Each number is 500 + 25 x the weight over its row's rms, rounded and kept within 0 to 999. Layers, rows and columns count from 0. Numbers have three digits each. The size before them is the row's rms in percent of the matrix's.

# layer 2 attention query, 192x96, rms 0.157, rows 10-30,42-62,74-94,106-125,138-157,169-189, columns 0-95
129:512503476519507510500517548525479506484513493516442479518497475524509485474502507532514538498473515503478542484502491490503466503494487506517474498455498432545517508497530521519465477464463493500483474529528514545514486533460522485528511514439484492528540475522519507469491459552489470511
095:497495531495506500507499477465475510509492526497565496486518517481514517504476509478494466510520481514511472541513496502498535500531494514486522515512496560469469501514484484450520514529519511470503523467472493454503498483533474522490515490554520477503470513469493508520508529401486559513
099:462491466510505510480518519514477512484520518502443479524480528507520497501475514532499500491526507491519520467508501492515466504500487484515490507465517441487511485501492482548517469483480510490517487518520513515513499518493515491532517516499486481477516500507498477469517472610493398519
105:527502531492499492499472471499522492506475492485565515486519493493482503499516480486505491501483481507475478522501509517491543487498509524479507505530491569498482528500502522472504538522517492515485522479480478471494512479509478526477490488517510518522467496486500516537492532399518602480
089:448495498481474504490486481498540490511499496504497527468487536490473500534522509479503492501531478491533472462499518499502472507477521486498502490509503493450503487494456493568553505507499512516510506500505487479500512480528528515477484485549513529429478518487491479505506533588519441481
092:518489525478501477496504509466487467514479497483547515476551496468514500540503509492506519508495481538546490527528499520510544504495500490477505533524495519529489528461480545415485510543519502481530503469471518468501465493505512521467502491477501501509502496480535492519482506413474518506
062:488491565468524487515496544456475496508520529536523496532499482494481546518503525489478523497514489522527497536499522493485506516469466477476510555471499475503470455495511496466507492506510478441524497501543511493505471529477529497486508541473518457525486465488538516529499511469441511506
080:468505475496503492492514544488484493501525516514467497502482510501519487514495527499508517495527508501538508476516489467510459534489501464518472519471503441501516487483460484511502472499471493457519489516506532516515477507461543481498507529483496480483539502508547490474507488574484394511
093:476500515496480509498464465504558488510484473507531528461504515480466500510523493466508492495515474486510470499487509507490510486482530519494521460545482553450491504489475503530537533506533509537509506491482464480484524456547486514470472475540523532451461509484463502526488538506529526471
089:539507505523525513496511544475467514492511510490495459533491473512530493470494493518494503491468508515476527529489512501501518509503479515495499517478514450550504478495558518473461489500478488481487500495518531534505504536463485482513516519411485468572527466506523508519494457483488515543
099:481520484494492508502476518481546497504492500522492488470468507504483492499548482477516500507512479494487481480491509499498459513461526508504498461503497461468515488499481489560551529512457503512460507517512506520508540482501530505463474502511505519464501503487517492518500499609525421494
122:473482522480483497488485448506527492506493503498544536469506528483481510534498506472503477509544473487523461493499513507501518500496514498492514501533496556451480498497451486502542514520536498510521508481486469445494503461536495522485485480579522514449456526480481498516504550481510517478
076:488483474475483491487492517517523493490495488512450496477490534516506514519512510509520511532521481523507502463507492505490450494486524476488489471498470484490518500480485496562542487487455528524482462533494497513504491503511519512471501505531499513462492545515503486489509517623511435491
110:529497492523521481524516508522438503492525504502494482531520473521509489481461492519524518519484535496474532518523474494495511525560468521530472529489504524533515537522516502443444475478500508471498491506495515495504476514474472484530523520480495472562529475512505522470488474435478535511
098:503503485531510489484516524527443513485518503501469472524498476522502480466488519533505528495486532519484534483513478487491488512511480497504478536449511448562532511501532520495457477468448502488500467507522514534512475544475527498532507514444485489545532494526529511469510456522482492513
122:499497475541493499496535494544451527460520509494461475530472498531500491483464512545491496477499541475472537489501487479520474484532475492516466524445506487521545477532542482532473463466493494512516488512520500530515480539498505507551507511500484476522514476526477502444518481539485498513
094:524521530479507484528510485485543465505475501482528548517543463488497515512540476482502504523425506483526498513488510491497542481460478487486527528529510510539488510481483518432470504517508488462491514487470525483459503493487490498484479505448512533499498534497501479502476514425505521500
081:458472484514493494479490482504457525496512519508499473476479558493513496514452545506487475482580490515524471504529480498523490494541504503504490500485503536444490496517470464538534498502515527498541492499484479475513485499552497528498532487578511469484484515482488490484517520533486488504
084:508521517501508507509498541476542487517499493525497515513511464487479499468555514481487531490452496506505505491467519481464492529435496494502523493484500415542502477473512521485476518481480490480500486487538527533487504511469535488474468514407502505512531487520517518522485478492507486513
091:554510514504502484521509506506489494506498480496520515507526453505506497493502496507507521508451521501483532534502482508488535492517482518512497510501501526547502531509530521437446492488513494490490492502492502510487470504468479482516511499459498484552520484518499515486479493385484581503
150:487481533472482488497481471474533495512483495489542534459517518477511515533505504473498490509538462513544464524508514527497529487497508513478539498536490553450468499486466503490544517523532504508512509489473476458481491456533491509474505469546525492461455522473484489529493537456502521493
128:508514483514511524502506541509502499496514511514455480535481462520500489465515469531488509496455519491473528483485511508497482520467476502514506503482520434541505484491525522534456495448474495500487488522542520535497521534473522484517497518415491511534530478524499513492490458560497485515
088:542518508484497484533505444525457527474472475508521494483489489527509475510453511506510482478517523482468518513488476490526522475543506522494475504510468591518523501555546488476501509508506488536491495503503485528493489507521478521513485495533499485528483473500490538504503496454475554452
090:474515478497499515505493546484497513484490505511455476494482511505498504498515503518476513475500492507516509465490492502516453518465510488506502478470504419483501492484504509554538505487476488512475497518528503525519513523503542493492501502493495514466518494508517494491510483611506404522
093:529480530493497492512511451526490488506501490482534531488519491502501495512477500480524491518502508485500496543497499507497542483532495516489497535519488573513497516522509493457465502513528507498518505484480486485469477482498468515503488482530516485531493488482475513509494522386486585462
123:448484498488484493476499502485515480513504500496501517473509542474492521526508518486503505518550463503555472496517505493491467500481521477506514498498495478447490503475449475541554483518510504480525501493472492454511476481529523507487518501551519486432489535493505469499515540557518443501
086:490508541509515501489449485449511475498505507505536521501491482492490505494508439519485480531486496519494469538495505522494567540503502526505529515523504523511480503488482534444489520504547512459491520490471477457497494465501503474472519501489524513523478492492515521531503526432486562532
102:515515473487496505532507475512473540493476479519464471518481483538516481480472513523501492470506518481474540468488492478515465482503483498523473481468470505520532491543558482518502508490471470553479480533526494552493509533509507509539499517506485520513508467514472525485495454565487480445
106:488517474508497505519491486498483539477511502522446467511480488528508474482485488514499504467488505481478520468471492486519474513483478490518483510461497447515512475499545509511498504491465468521487486529541507535497523549489526489522499524462475516504518476524523517518495450611496462490
119:472474525504491490469485472502522468505508496486533536467513533477491507523503527482529504535552467504533473521512511500474502476517535497508510507516491542449489501478444476521533495521532537485530500491458479460501480462526485498481505475551520473450471527480479473499513555476512499500
189:515529483513518518518500517526494513487502496512455476536480468539504475472507473521502504481448535482446536482488503490501485507493481515521480486486514468545515489512542516514456508466467494525467489520538513554505538527475509484524491511441483533540528477519501522487491445542495479501
072:489507458495489479510502512522494506487509508510470509491492508505509484514508504485524508484492523481505521469517485473510466487486486497540478496471488457508550492512492505543507461498442470525480472511538528523498509522489519487531507502453494500472524513502527478503497473627500443482
159:484484509474476478486509479485505493511486495484540531464521534475497522535487537476507496507552470512551467509511497502505505483501518484482508501514482541455490516498459480490549503536532498492525507480463482452500466473528486521477500482575523484453471523477500483506514553454501504484
079:474473513459464466480475500462521474527521503507568526474504507471496491508513512478487509526549479528574517498496511508491515511509501518508514519491472522452513496486452477501550484536478481490514473503522494473453475465518511500482513495483520472464471519485502455528464524495541512491
110:536505523506528509516485496487462510479498493500499461503484460521518488474485459530492498484454523487457528521501470515522533524527460530506484526491523508535504507514563536462461511477507496489482525502509501517495516525488484502515503523457500501567517453518503527498488464452478563517
137:502532501501508504519497493510476513490498498505455474532476463540509468470484474529494496475458541475463537479482498468509487530490475506529492503479509474536515479534561526504451514464480483510486502530529499554496518531488518488529496528454501537540523471517500525493485454545484501480
062:510500484500495529503539597494504505522506498496453464522508475491477535509527500515459526489475492528489495484496504531495457520462491488449507453494523421513490508476500508524493495462506509515496517505519523536514518517468504516472471504520487525527544482517508489465513488502511461535
118:520488518517499494502488482487523498514503506482554516496529501487515507504526485485506490532487472526515456529517508511494545495494504513470486526541501539502479505473453515428494506541520510470501519463463514457476497457507493498479503476489508504505478527474515497534488540407510543537
089:481521485487489507506498487511468528478486471517442486475462512526492483495469522524495502466524503477490521478472478480523461494509507489522497474456491491477516497524544487567524509478495502539490491549522475558518502532511512505511489518547493502486515477518490519473517485586503458467
106:534515492516505495508484467519513503477503493507489506520485456536519461479518484511532496500441532488462524489495497493498524494478478537540479517500514498561522479513530544487441501469463490511468497507522525530468519514483503468520496505401508513539520494513507506507469467511481514495
093:557502504517512501502513490516505505496506507490522494529504458516509499474497484508498481500462512507449508517484511516500552490509486511476506507521500534554493489503532516453439507491518488512499507490509513512481511502476470490505476506454487497561500486505487533527486493405485590501
115:493485498481485479482508480513513491495486505496548544483515536486495526530484544475519495507567474510531472501489518504492507466500535482479519487515458558465485515497473481512536508530530492517531482492487487466500465473514487505479485483562511467452450523481497500518510549460503503459
124:514514479527514525514499549510507504503519505512465480535495461511499469467527481525493524493446527498477514461490493498497474500467479499518486510481519454542520484502525524516457493456457494502479493512521521539514525521468518481520497506419481514519545489528506510481492451558499472510
093:491486534490506484488526471495480488514520501492567488480524523494482510526477509478507502523555482492513492530521503512470506490541504511493500526517507575477474525506465463470506495503552504475529486489469480475508475481505491525499508494545505481508473503496480512504507543400493537478
091:469506499502479498499500526481510494489529486525464496478500511507485485512523519490496521499500480484515513471487510491507450488478497503520497487465506443483501488492494485561528495474475476512491484512526500510527529520502542496497500504488510516461526506515524480495489490615509395506
102:517474508489526503503514466505491491517494514475557499500515496488503514492475494499502489510510503509497476524521489523494539499525493494473506534526503567507496512506493500450486499515528516482527519469471494469485464485508475514504502489517484467524481507495474524511520529393486599475
100:448496489484481487488493479483509507514482513502486506465500553467499522511499514490493488485551471511537470491509498503508484501478518466497513488488496485441490492499468498542569504532491500499522499493504479472495499498531529507494509503555507503441469517486514469513522521590508434502
081:540534471492492496532517459514521520487462494483463528534508497526516502502487474515494460519446541515455506521485507447518532495509470518479475473512491562509524492524535512467487496519503510535492534484447508528486521503476434515514496493523485496537499489516475512505481503451516527513
067:439501510519498505462512535475490506514572493536501465525500497521456476481499492521512528507539466497495525488492511528473467523514477549541479510450518478478488516503476482522496512461484486502495450538538476539500533487469539482517511510502523491510516482535477495507468503510476458516
106:472521494517486515507497512518489511488525496539441504503476482518496459506508501505502521484505521484496526474478495484501453505492496511532493492477509436499513498508503485543498487466462498504478470536538510554518528516475520477522499517488500514479532485510511498480492450583501408496
095:467475499484520494483483465492498494508460513480533496478507545463518539516480533494498467501550476525520464515528492505508521486500513455469514500507481538465485486489488495499543513542527528491544506477461480454488469497545501534490511483560493475473459517482489489514540541491497539485
108:505511503524521524497513551510490503498528485510488483545515453520503471478510478518505527508445522485478532490502509483494494514499477514517477517498514456557520499494510513480423484459476479488486495506516536530518513511453493481528489508413494518540547476526494509487486460479494489511
106:428493495500511501464501517501484506514502508505469474496498530485493513501498514497488510491544483495541505482523507503487455537477503472512512520479508410477486506473463494527515496483481495476518467509537502497515487514494550501508526508491496506457505501510504494505528480586503415495
131:474478513466488479492502465476508488504488505485532513455504543476493526531488525473499477501555467506536475516514502510504505489509518483483520497508498538441475504500471480507561504530532506495529507488476471454493484486548505527482510486574511485456453526476493484513516555488497510485
083:439500487507493505490483510494493506502510503535465475494485499500498494508485510503503506484565490526519508484500500498486440519466509479509502483459493476453507483482498455559539495495479509509514465529515491511522507516517556488517514511519491489428498495521492508500522480588505439490
108:569519518521505508528492493509493497479522496506509503520489454532493478488500478506502519499448538496451515501470490518497511487510477545498482518512509528561517507515543501463453503476507501513460506504509504534498523512476471482493487500463497508547526487517498538496478466423493564504
096:532526482512498512538509532500503500505534503510489509538495438527495450467514466513504524504438541504471528472471496489498494496486473539517485499499521488543532488530523514501457491472466489506464500510510531543505530513464496466518489507432485506533552485519504514487470457498498492506
090:555515495497488504521519530501515517487521483505458501507494473518477451457522459519493519471419500480471519487473495483501505520514468546519502476485496480525516495524556525511477503484480474536474525503531499531507538501512488473518468502463495533524527493527514507480448457525513492530
091:509496510497498476502474475494518486480454501467511527523504489531543523514490497516506478502463509521490496549508506508506565525490502524466494494538488531520509505471500539433478509547486512484496532483459506488452509473525479523481509495485505500536486505487486494506468509419498546553
082:492493495495481490514519482475483483502534481520529506441501520480468479526487529473508503511560482488527492490499488489499455452530509486508512488476495554446498500534479442557545490493535497513519482506485489482533486507522514510505491500578502472463502512504502500488502529529505477449
084:460500510538540511470485512498487495500514513476527465551501482501524490474515496516525519503481498504490513489523499483474509547476482500524479563501518456525503489460488560465442512491454512475513499504490541512479511511457512484503510513409495486532537486518498485515495473508497496521
104:563507499517512512518498505528497502491496492484514505533496452519517489480499478518506499498448530506460516511485492503501537493509485519499491501521503531552513502506542524455437505487511515509478511505482512522481498499479461496498484491462494486559515482502491519491484488412498590502
149:467477531475499485487506491477505490511489502490547506465525528462498527543491533473498482517559467513546480520525512502489510487501511470484518516512492537458471499486464477499537505526539507483546495486465486452490472481528511530486506484553517481468457518477487476518512557468501516478
153:506508468516513522496507542523502511506509493517439480525483476522507495469518500523503529492465519475460519475493496501492457504459486491513487500470510423544503509498521516535464497455453491515484493520535510548508509538462533487515498520449487494523546491529497513482502470547505469498
083:514478506550523520527515449550466532532517528472527527499527518505506455461485497505521518482511511477479489495505497498495481434542511491506484463504495557483517497535497474473488488484510543515526490475472499512502484503506451515517479487554481505503495491481496523471536486448518526460
091:481504464492497510496505531507503504534499499511446496493492538489495496505501534498492529506509500485542502463493509504480440505462507479512491489490500420478508492492485492547520508489481503514511476502521499521486505518479549475494510484517474477473540514509501491490509486593516405499
097:502481548509492488493505460502497502480511501491554509502529478518504509506487478487511468505518474512471493547497500495523549492535496509484503514508496580510484499497499498451477485522525487487509519488481502463505491478522453521509493521502533505516451487478507525522498530413478579495
112:446502498475471482475494497470515481483495498527504507478488526496484523534500519485496457518559462526521493496488509491520495512490520498500507496504482513456496483485473472556557503534511489500505503511491490457504508469532527510495513511542524506435466523488507478518503542581501442500
068:512535452533495528495525525492516497483467542489467484496465464482500524499520513507518468501456511514465488506499471494498524534457498508494501518536507504529505518488470512487514520493463541483428556516419533495501542498496503469495507497517507504520539548498500490497512500499512518544
130:493493465557501541486532509552479532508533521491466499506486504518503465453494505526531522468488522455484509456515489481493446469499506481524457475474505476495536508527495492538476505466470515527501508513514506532510500519478501481534482507501461507490528489496493523461531473551532457477
105:503499470500517528526507520527482509537503513473458494505488504508520472488505516520505548472477532472513503462526486504488439496465508476498499488488514417495517499502498516525495491463453518509504491506515510549511482535472532484497503488491459489499551503517500495461524464563516440482
125:464502524468487465493482472466513488474487482515537507477513518491484516540482502483489456522546467540521495537497499497520543505537506514492518493507477570472483503496483469498538502541538496482501500503472478452504503457546483519503505487536538518462447517484487484519487543488478517514
131:533498489539517528508508522535492518515517504493468496518507465512517472459514488514512539486439535463482513491505491511480483494478480503511491505489522444543519510509526532492440488452457508513494497495529526551492502535458504481509485507436483500536552485514508521479499457478512510495
080:476488484518477508525504494516483520497538504530460488526500497510506466496492502507503489471511497495469517451483511511516456488505496483530496474486508472491518459521515472550479472475486509518508476529540520545506506516507504480526498518482499529459504481496508496487518488628499444487
163:481486523471477469491497470477504485491493493504541520473514533486491520539483508474499466520552460529525480521497514499514533496527515502490510499512480564457480488493470474490549506548548494487519501489475478444493498462539486520494505489554524499460448508473505488530498542497488502502
084:456509472503470521502504490524512516495526496535453483510477518503480468490496515499526491473514496474486487454497485481508452485489510485524485459496495487487517484517497466566497488472499501515504479528523501531507527505510534493531475524513509517452505512500487506487518505607530428481
093:553502504518528537513503512535489511518497513479491504524498470513523487465515496520505532480448548463468502501502478493489500499493492498485486503501517490560509507527517532446455500472492510502490513481509509541504493520460489487501475507476483481562549478509494521475512453422504548510
117:515490485538514546497517524546496505512523509496450499518479469529505488466516514511528536479462529463453506469493497491483450498456507485507484504491506437535518496493504516521456490446460506526501507506526516541514503535469527481506483520474475481518557492514505530486515468526524480489
067:529511497493536482467493556507499460455500482518459510517463499514485518507514494509520546501464507467471531490503518466460474511462476501503499506463477478513526508492542545561498521479514481530519499510540501532476521549472514498507471517489472446512534451528494511499488496522508476506
086:521514501492500481513484492481507473484459515468534502498496502488503545527501473506507478514470500528505482528522490517487544507487505519467519514549507520512506520460497537439509503517525509463458515500435508463484502494536468524467508477499516530534462518497504471511491526419496539541
079:492465498498484507498509472503493516540514497495507522459522542488489487525480560467496513503565465505548476498495507511496466477496532470490500488490475527462488503502452471516541501514501508530548479479494498487495476487505508508484493482591498448464506518482508522498533519515513470457
090:516482515547516521508497499536492509517540513476486492544518467518521470478516492519506528481447528481461516494507502502487492490494491494523472505487526444549514494490504510466415487455460520506505498494524533534510491528470493494500489518425482529547524488515504511493499468479491523500
097:554501508501531513520505510515497512509487491471514486527505478503524502474505467533487514496436536490476521513510482501501517479508472503486501493493519501551504529503539535445452508467509500498488511488503496530504487530482475505502495495453489503562506485524487503493492485401494573507
114:500491476501531537483513554528494505516504515495447457535510490516502516477525475527484516504441513494452505481523510493516470507487492475501468524477521437538490507490520518530461491462461500490488503495541520523513504542457534512512504522446476509529527480524501518484516480550503514518
095:542510532472491475520493455477530485494472490471563524482498523475509510542508511503494493495514486512530482525469525517502513496486524506462495540542478539500467473492494524447521509525542486500486515476487472460476478487514496499465503474502507478502465518492514506544492517413486538499
093:473478496475526517465508542476501497516500510498490482509501530470512539490514533484472487512518479508550499483544502502493492536483498473497537518495528420475482494455450503529521488496495496468530507499500506461520487480492534497500523511476495491444490522515486478495517526577507448533
094:530521532476501465529495449491517504485479494470563511500499499509482501522487476503511502486494500508480476535473514503500507496514513513470489523506463577509483493521525503463499514523536495508481514468498479491486501505508497505476481473522512477533482493499507529533498513390487573504
081:464510489512455462491489444480514509481498506502503520471498524524487504521495526471522506481549457502529474488492512488501482469481514502519503468478486521433512475501474487549540492538511502510510493510486502478497523489518515509494485490552530500436482544486521470516476532556499443515
095:500509494532472507487541470562447546466513516503444479501498491524491477483435506502498481488492524506456517478500489487551517498541501496514493472451499507517529491515543495509473499492539519532504477516547504548492504526504503484534468489545490516519502456482468511497490497527480502513
078:499489501511508514452574506558482488495502534491469501521500513509500532495476505524493508476518544506480521481535548482502447511485540458474495498475537469522524484510505528563490484465505496506505510514525488490513473550483493476524485497484469519503488476499449514471556488525485497489
085:474494480525497545476493552510480514508506502509439484503488496505522504491494529525470496481491529498499537478504483472516475513482512467511485481483516414523533483466515520521489509476448492513516488524529517540513498526496512512502510519471483521509505489509497466485512464598497459495
106:510507505479464450521489433476519487477498481495557523467514511512487484519479493470516497511518473506513472516484508511483496471509504538489508478509470583453506513542502477505540494535544502515494507478477477473486504478540500516485491461547520476480493517491521512520469538449509511497
087:538478544464518509497504543463513476517498492496522505508513476466509512512517484492464500524446504507519516528500515540485530526500478527460526567529535460547481526487515534455477491488509487467496518472506493486477494496499504499483515499417488485530502485498497500514486502448490539524
111:499529480500467483503481496469556495495502475505499518479474506529488480509533491503519530491479485461504501483459518472482442460436505517530483467487496485465526483519508503552521489501462484524477510521508500524504534504500525500482496500471514495481516528510553483502461485567519430493
111:496505498482486451503497444486506497497486500469544520493504544500494522528484505491510498501568476521535468517504523485493496492503515490499505469490466572446486492505464485489541505542539496504514497495462481445504494477509482505480503477574521480466461529493511496520499531463493499499
084:485494478471492483464531483519514518514485499483461475494522543507482514488489491502481517468482471494503487483482544488505439487490535462469522468471465462475507512520543491576512489490503474522499491482552484511508485559512539517492490484512471465486491513525518521505504497567522471513
097:536484496507536533508509503536476518507489496481481471513526470503523507502482495520500510492458506516443509508482488521531521518488501476465490538509491493565471479457547540448467513491485503523491510502506513518496474539467499503506511502474469513555507484503513546520525480474486577470
103:502473523486540536478510548528479508529496515499470449527515494480508534488506501520461491493471520526472499498522499509526510532505505461468494543488503438559485507460524535479474509472492503483499505477538516505499468542469524508494505508452475502545495477516479531515546490506493552500
094:500472509496555520480501558517487490539502523499505477529520484461517545499534494490488487515517492530505491513550488540482530543494487482477515554530541475515455513445444520473489487490494512461524505493473523453502481478466495506495514525475496519495494507495477493492541523480502548503
086:455518496547467513476497489533464516446532511527480537492481501551458483462453532508513480482532522469495511483488475488523540516540497532532498461472476522484516503506498474505480526484548497483530470532530485527514490471517502483529487512546520514495501477501468525493486502486495456516
150:519476539453515490503490492464509487530482507478552493494524511459515536532513503485472495508519476541542469531511525526502522517486513483458527547531498507497460504475471526454523498526526489481510517466486493448480467487501503519456514491492506477495466513488510488533505534445493552511
131:518515472503496520503514510523509500486502479503462489522480486520502478483508479526508500495420548460450512472503490472500459480501492511521461482483512456534543517534539502536464501450479519508467496490529504546519505532478529492520502492453492513529547492533496521475504466533504479510
093:511499482525520532510514536556467508499514515508469485534505471516507485475495470538513511512469549498448522495504482481516502502534494493511478489490491505560504518519534496466445504457484510493493483515515516540526487529465480489526500517490481503560520459516478537465516457463483541486
094:470513474521474494504483500511506503495520511533458501481491494512478472500516514480535496499519497496470508460480507476508464504497526505530465481485493487496516493503491477565511508503462514519478480528519517533511534507488523489505481510513505536464505497483505483503495491631516425486
103:510501492497529510497516556503483508511496509477460470543524495512507516480509478531478524512455501513508533473506529523498461508469477491486508524471500421535496507485515536510468485477448479506488481512529522532507490529461506488496512510428482496529535475513521507495503454550492464510
081:500498507519500498475514463485495505491472490492562495490500493492513519512471504496497488488546485504515492539498491530486543505492497516488505522529516559470488504486493515433523519531543499497517517480460468448494482484533473513500535491510519472512481502497489513526508506401476564509
108:481513478512460471483485520489517511496504510526461507474492516502474501500519519479506493517531471519502499471482519505497473498483528511514508474486476468478505495488487484575534516513473491513481478527508502508501518495507516491484496500509519523454495519489518482517493504629514413505
100:533508514483519511511507486502485500497472496470537503520509496488523515503478479519483497484489519509512498520506483506504541509505487492476501530515505542508488500506510513423495501513539512485506519483477493486504483492502469498495509492504490489531486495499495516498507499346484582504
096:470523480488467486490495507499523501499503505512474521471471538499483496514517526481506485487545499507522486470489506464513471492502526489514495460489478495463518492514471455564551512518492504497493488523490495507516520482508522500496478496544507531431468532488506473487507520580524419492
076:506475558486526520505507506493517487525484533486562501503530477506467500520530501473487501512467501493495478510522531501488509509488485514471513549541555506493479495461475553457472500485490501473509523439518521476509480489499547531483496473467514479532498471493480522520521490439494541507
098:503478543492513490475480513461500488509491472496553504499515478495505525521508485512480512526536452525550500542498516557477538511477490517467524542523519484501455512460478543455512507516516470479514496488500482458478472482501507504473536501465509448509486490515522509527488505433476507512
094:446486505517512512493490508494477506501511490537479479497506493509496487500503516497500537510507474478502519486500503498499462494493483496524496513470516441506504487486509519548491492480466465499523478500543505523499504530500549510515522516483500473482537465510504489517489471632486431510
123:499495503456480471505509489477511485509492485477518536480507535477503510530481523481480490479521493516568477522497503492513521500508520482463518476523476551466497500507481462477534504530554497479514521496452484461502481482516471514489491489559507493485462530485497493483503544408506523487
089:538489514504531505481497517500487497490491496482508478540499461519517518478494462542492509511457495501473516521498506539495524527475489516486522542511518455536475502472544557472458490484505478499486515494524511502493487514490485481491529512417497471557519466516519535529485470464473541523
083:465520477481486506487500543483492509487498461504437505494476516507514498501496513517462523483500501483541519478504506469510471486501465489538517473462501416500515490515525491556517520482492469485501492523505470527506512527510520490519522495501500494473525516525514475470481474574491422512
112:480513493493466477499499482480521498501496504511507526461492539479478500525496531466495480493559483525537468503492502480502501484515526493500502471513473554450501493512462448512558514543534513488509496501460478465506516468528486512490490485582512514455461538483494481501503540495509483491
096:465512495479483501470494547474498496511489480489463507478492540498505505515504525503470516523535484524559514475511538492495459480493479503513510485465489443474500491489468472542550518504488486479504468518491471498517512493493523501501524473524497492449507518510501465479512477545509399521
090:526489513513528531522519510518471493499512518499521487542519458519510498489479493509496514504466534486471531511511505510495518505516467508491487538508521509539504500505515535436443479482495496491502491479525518509499490505481493499510499504450490488565528454502481527503511465414477578505
091:502512512527537524486490533509475512504492507498485474530508474515503492470502468528497516507475524504469550473505517504493474512479485512513502534472527442525495504490512549517464501473429497503485480505546516546506515525469531488509513511423488504521520467519509507510507442555493475514
079:512508482522519508517484486521504518507514529512459500516490486512495503461506480520495479516497536527433520466503489498502504503514490507531478483473443509548515468540495498513494483491452533540478476534532502533477514476459468464522488504491483560491538493496512510520523477579528491477
081:497479536505531512521489443517502477494497520502576489491504489512483502490507492492544490523478510469464467533499469490492523472515492511499468542529495565489504499484501507465476517515524519500513533450480503475488498511504529538493478484511493501533507482499481544521520513443511583492
081:478513486500466479474502501487490525510474492504471514469488541489494518515479521498475476494564475532545508483497525514510482512492533499507525465493487490448484497489468475543558508527502503491492474523485475486513495477534495499502525496545524514436470528488502469504509506568503427512
093:518495515499533508500503510501472505502491474465502479539518476504531508476484466530491522485450499495514515514499496522497521534479481505485515517500537439533477512477539559445446512492484484497505515492514504512483485524484510491509520503434481475560526481519517523509488453435487530516
104:524469527499542517524517493511483492515498494479534472530540479493516498495490476507499521505445503482489506528516497523491512492504466494485501528510516511531494512495524528428452486483505497502522518465499510496487479523492490521499506502464479472560532474506490519504494485415488592495
# layer 2 attention key, 32x96, rms 0.142, rows 9-29, columns 0-95
139:538478486486536503474506502487458489521493469521500466506476483486497502473464508504454514465507535520466516500514458532462514530549518495480510496475506517495516496512531476518505547490533526543531521483514458515498481528503500489495523505532454456528522462554444538487498492485505535492
091:472494497482484488481490519477516487529503486518490500479501547484503511516524552497467508481542471519548500463523542513469466486468512454500526483500487483465490485516478459542548521505528498496518494497511462490539487499527553491502522494505499509443480521509479467469507518550489439497
107:491526500481503491504478499484573495486467521459506488492474524530481513485545498489501498500491506495552464518493480476517508506477505527505501517535480483512496512448473561460498524506465440471484513492479510466436499489492512509485518490464502496504488560513516509568490501468518516503
135:506455524483529510468520495488488466515495506485538507489505512472496531513482543479471487512523497504503476515533482528470542516543517488473517522518485528456484486493490488508521529500559513499552535461490477457503453477527491469484501477549466474501492490521443516506515543477466524514
110:505542459517469502534473518504524521486481509495470471510469504516508487477528460528498502510465536503496512501481488457537478489479481512524464474510491474562526524507509521467476482489446490476435485530503530541470531514487499519517512520453520532524524532510540481501481477495531500488
078:524479535514491495520508453520465498518492509480562523484530483506517511521453526480518482520509519504481484530521473502500546484528508515485468507506497562469494492495509486470489493518523551502492523487480508487511492473504464496475462456576477503536478488482487508495489538436479531506
107:537489485498496508523526498511471516500521513513478486510498506463500490490466507492465522452466499508467506481486507536505484519508509484491509496483555469521510495530542524469486485488542526527511502463561495531478495567515504547495514488508489453549550463503486485467456464499504528530
104:458507487500482498469479482497536501495488521448502507505504556519513540510509536494527476525534486480564469501489515491497516472465503499518484498528462486479460474447471511485513528516477460461497516499454502453481493482499493475489506491511507524486460570484504472550508514503511473490
078:477512475517454506444461468508504502498470494502508527470479511500532505501494549489532483484548495475564505494491475492478535451482518507515485463518473484441466484468504516544522536505507484512520524499470468465506486482519488446512494496513508517498453510451507499513495505509512472466
068:529514490514508490552535501500473496502495530506525499514522468499474474487472458484522511530442536523429483494499471493493493478498489521481470507498526555522544519553519479473485479518481548499465487485493536539500533517502476526494462479505466519515538489491526524482483508480493520532
065:492512458464476496476499547465536490495520501538464496481459532481478482501531526481486517486535472491514499461482523503488471502452519478521529482506506474496495504530470496541539505487514473508530495505522485494490493520495536481520532543455533462455524490507505480512485502565541459480
166:497505530490466468474451488500531472519499450519523541439486496509488470509553524490532528511500483489499503506502493463464495473501530521520472462515477537463489524538490477561512529504491528521478516529475466517509510466501498501482483503519513525510478498477522493478467544492544483462
084:511504515530510507528492470525482506489484525443532498530515486521521513501468466502516471537470546492488486536514468479522536492537485529497459509515490533516501504481510526437469490506476513479464508497457531492474510473486452502489476481517488514566484511500508516519493503438488551514
123:476504535492483471474475484510520500537462494450528518466549530504509528505532508493523495537489478484547490514518502482487507451490502482499480487485470506468470554483483497510514544527473501479485523508459499485499488483486470523476475491530507562500443537453516470500511532489514472479
070:513484473476517512520519538468513492502517501509452471518494484477491504506523499499441515484485492502515535473477519539493459486468483465493558512497516428539500496482509507513510497479488459513514473498505501511500484565496547504527544518450506472463530534539493490504514465524505504476
054:486487488475493517499478487479508518551485496481478469486490542466536541495526555511445483502537498504557496502514511530497486480481503453501533472512466431488474510474502495500540526497530475499516522499476480488501446512501510488507555526504503508487464508505464471513512488538508488460
085:480477521500517522508541520503488516495518515479483495543516475512498547519472506520470458509569519507498516518498523539523495515515476474475550535486491479498496463469477473497505488489519476492539493509510509465534461483477509493506508505499493471462463503533466515474580487527440502500
097:546481499494513464486519508513452508482511473527473477496490477507502489493471464519496515480474511531444534493490499541510503539526486531500508492464532498537541531525531521490491489510506510546501485498550492524460511526485494524502515505504493466528570466505524509492476429489493528532
085:472509465504510537519494481502539502516474524478531493485485517498503520480513520489484482534522533480531442536537442471507523475517507501503445496540465493479486492460485518476486517487518507450508536463461517453478481500504479487498509471495484542531469491518476538544502534485483520494
071:492521480486487467500451511471523509527480464519477439492473540508491494484536511502489538488475472521493464481501511498480456492461525490517488463502494490491485495525496493525541551516472473531461511506505458525520535516497539540486545514507507489513511532523511472518464513546550471488
096:467518477519521480498481542495514510478504500522441480521500513499492496495526457531493517495488478516526522484483545508507450514468485498524513473484500438524504521477498511503505498496459462494484453525525503511494525515494527531521542517443525516468522523506539475484503447564501462511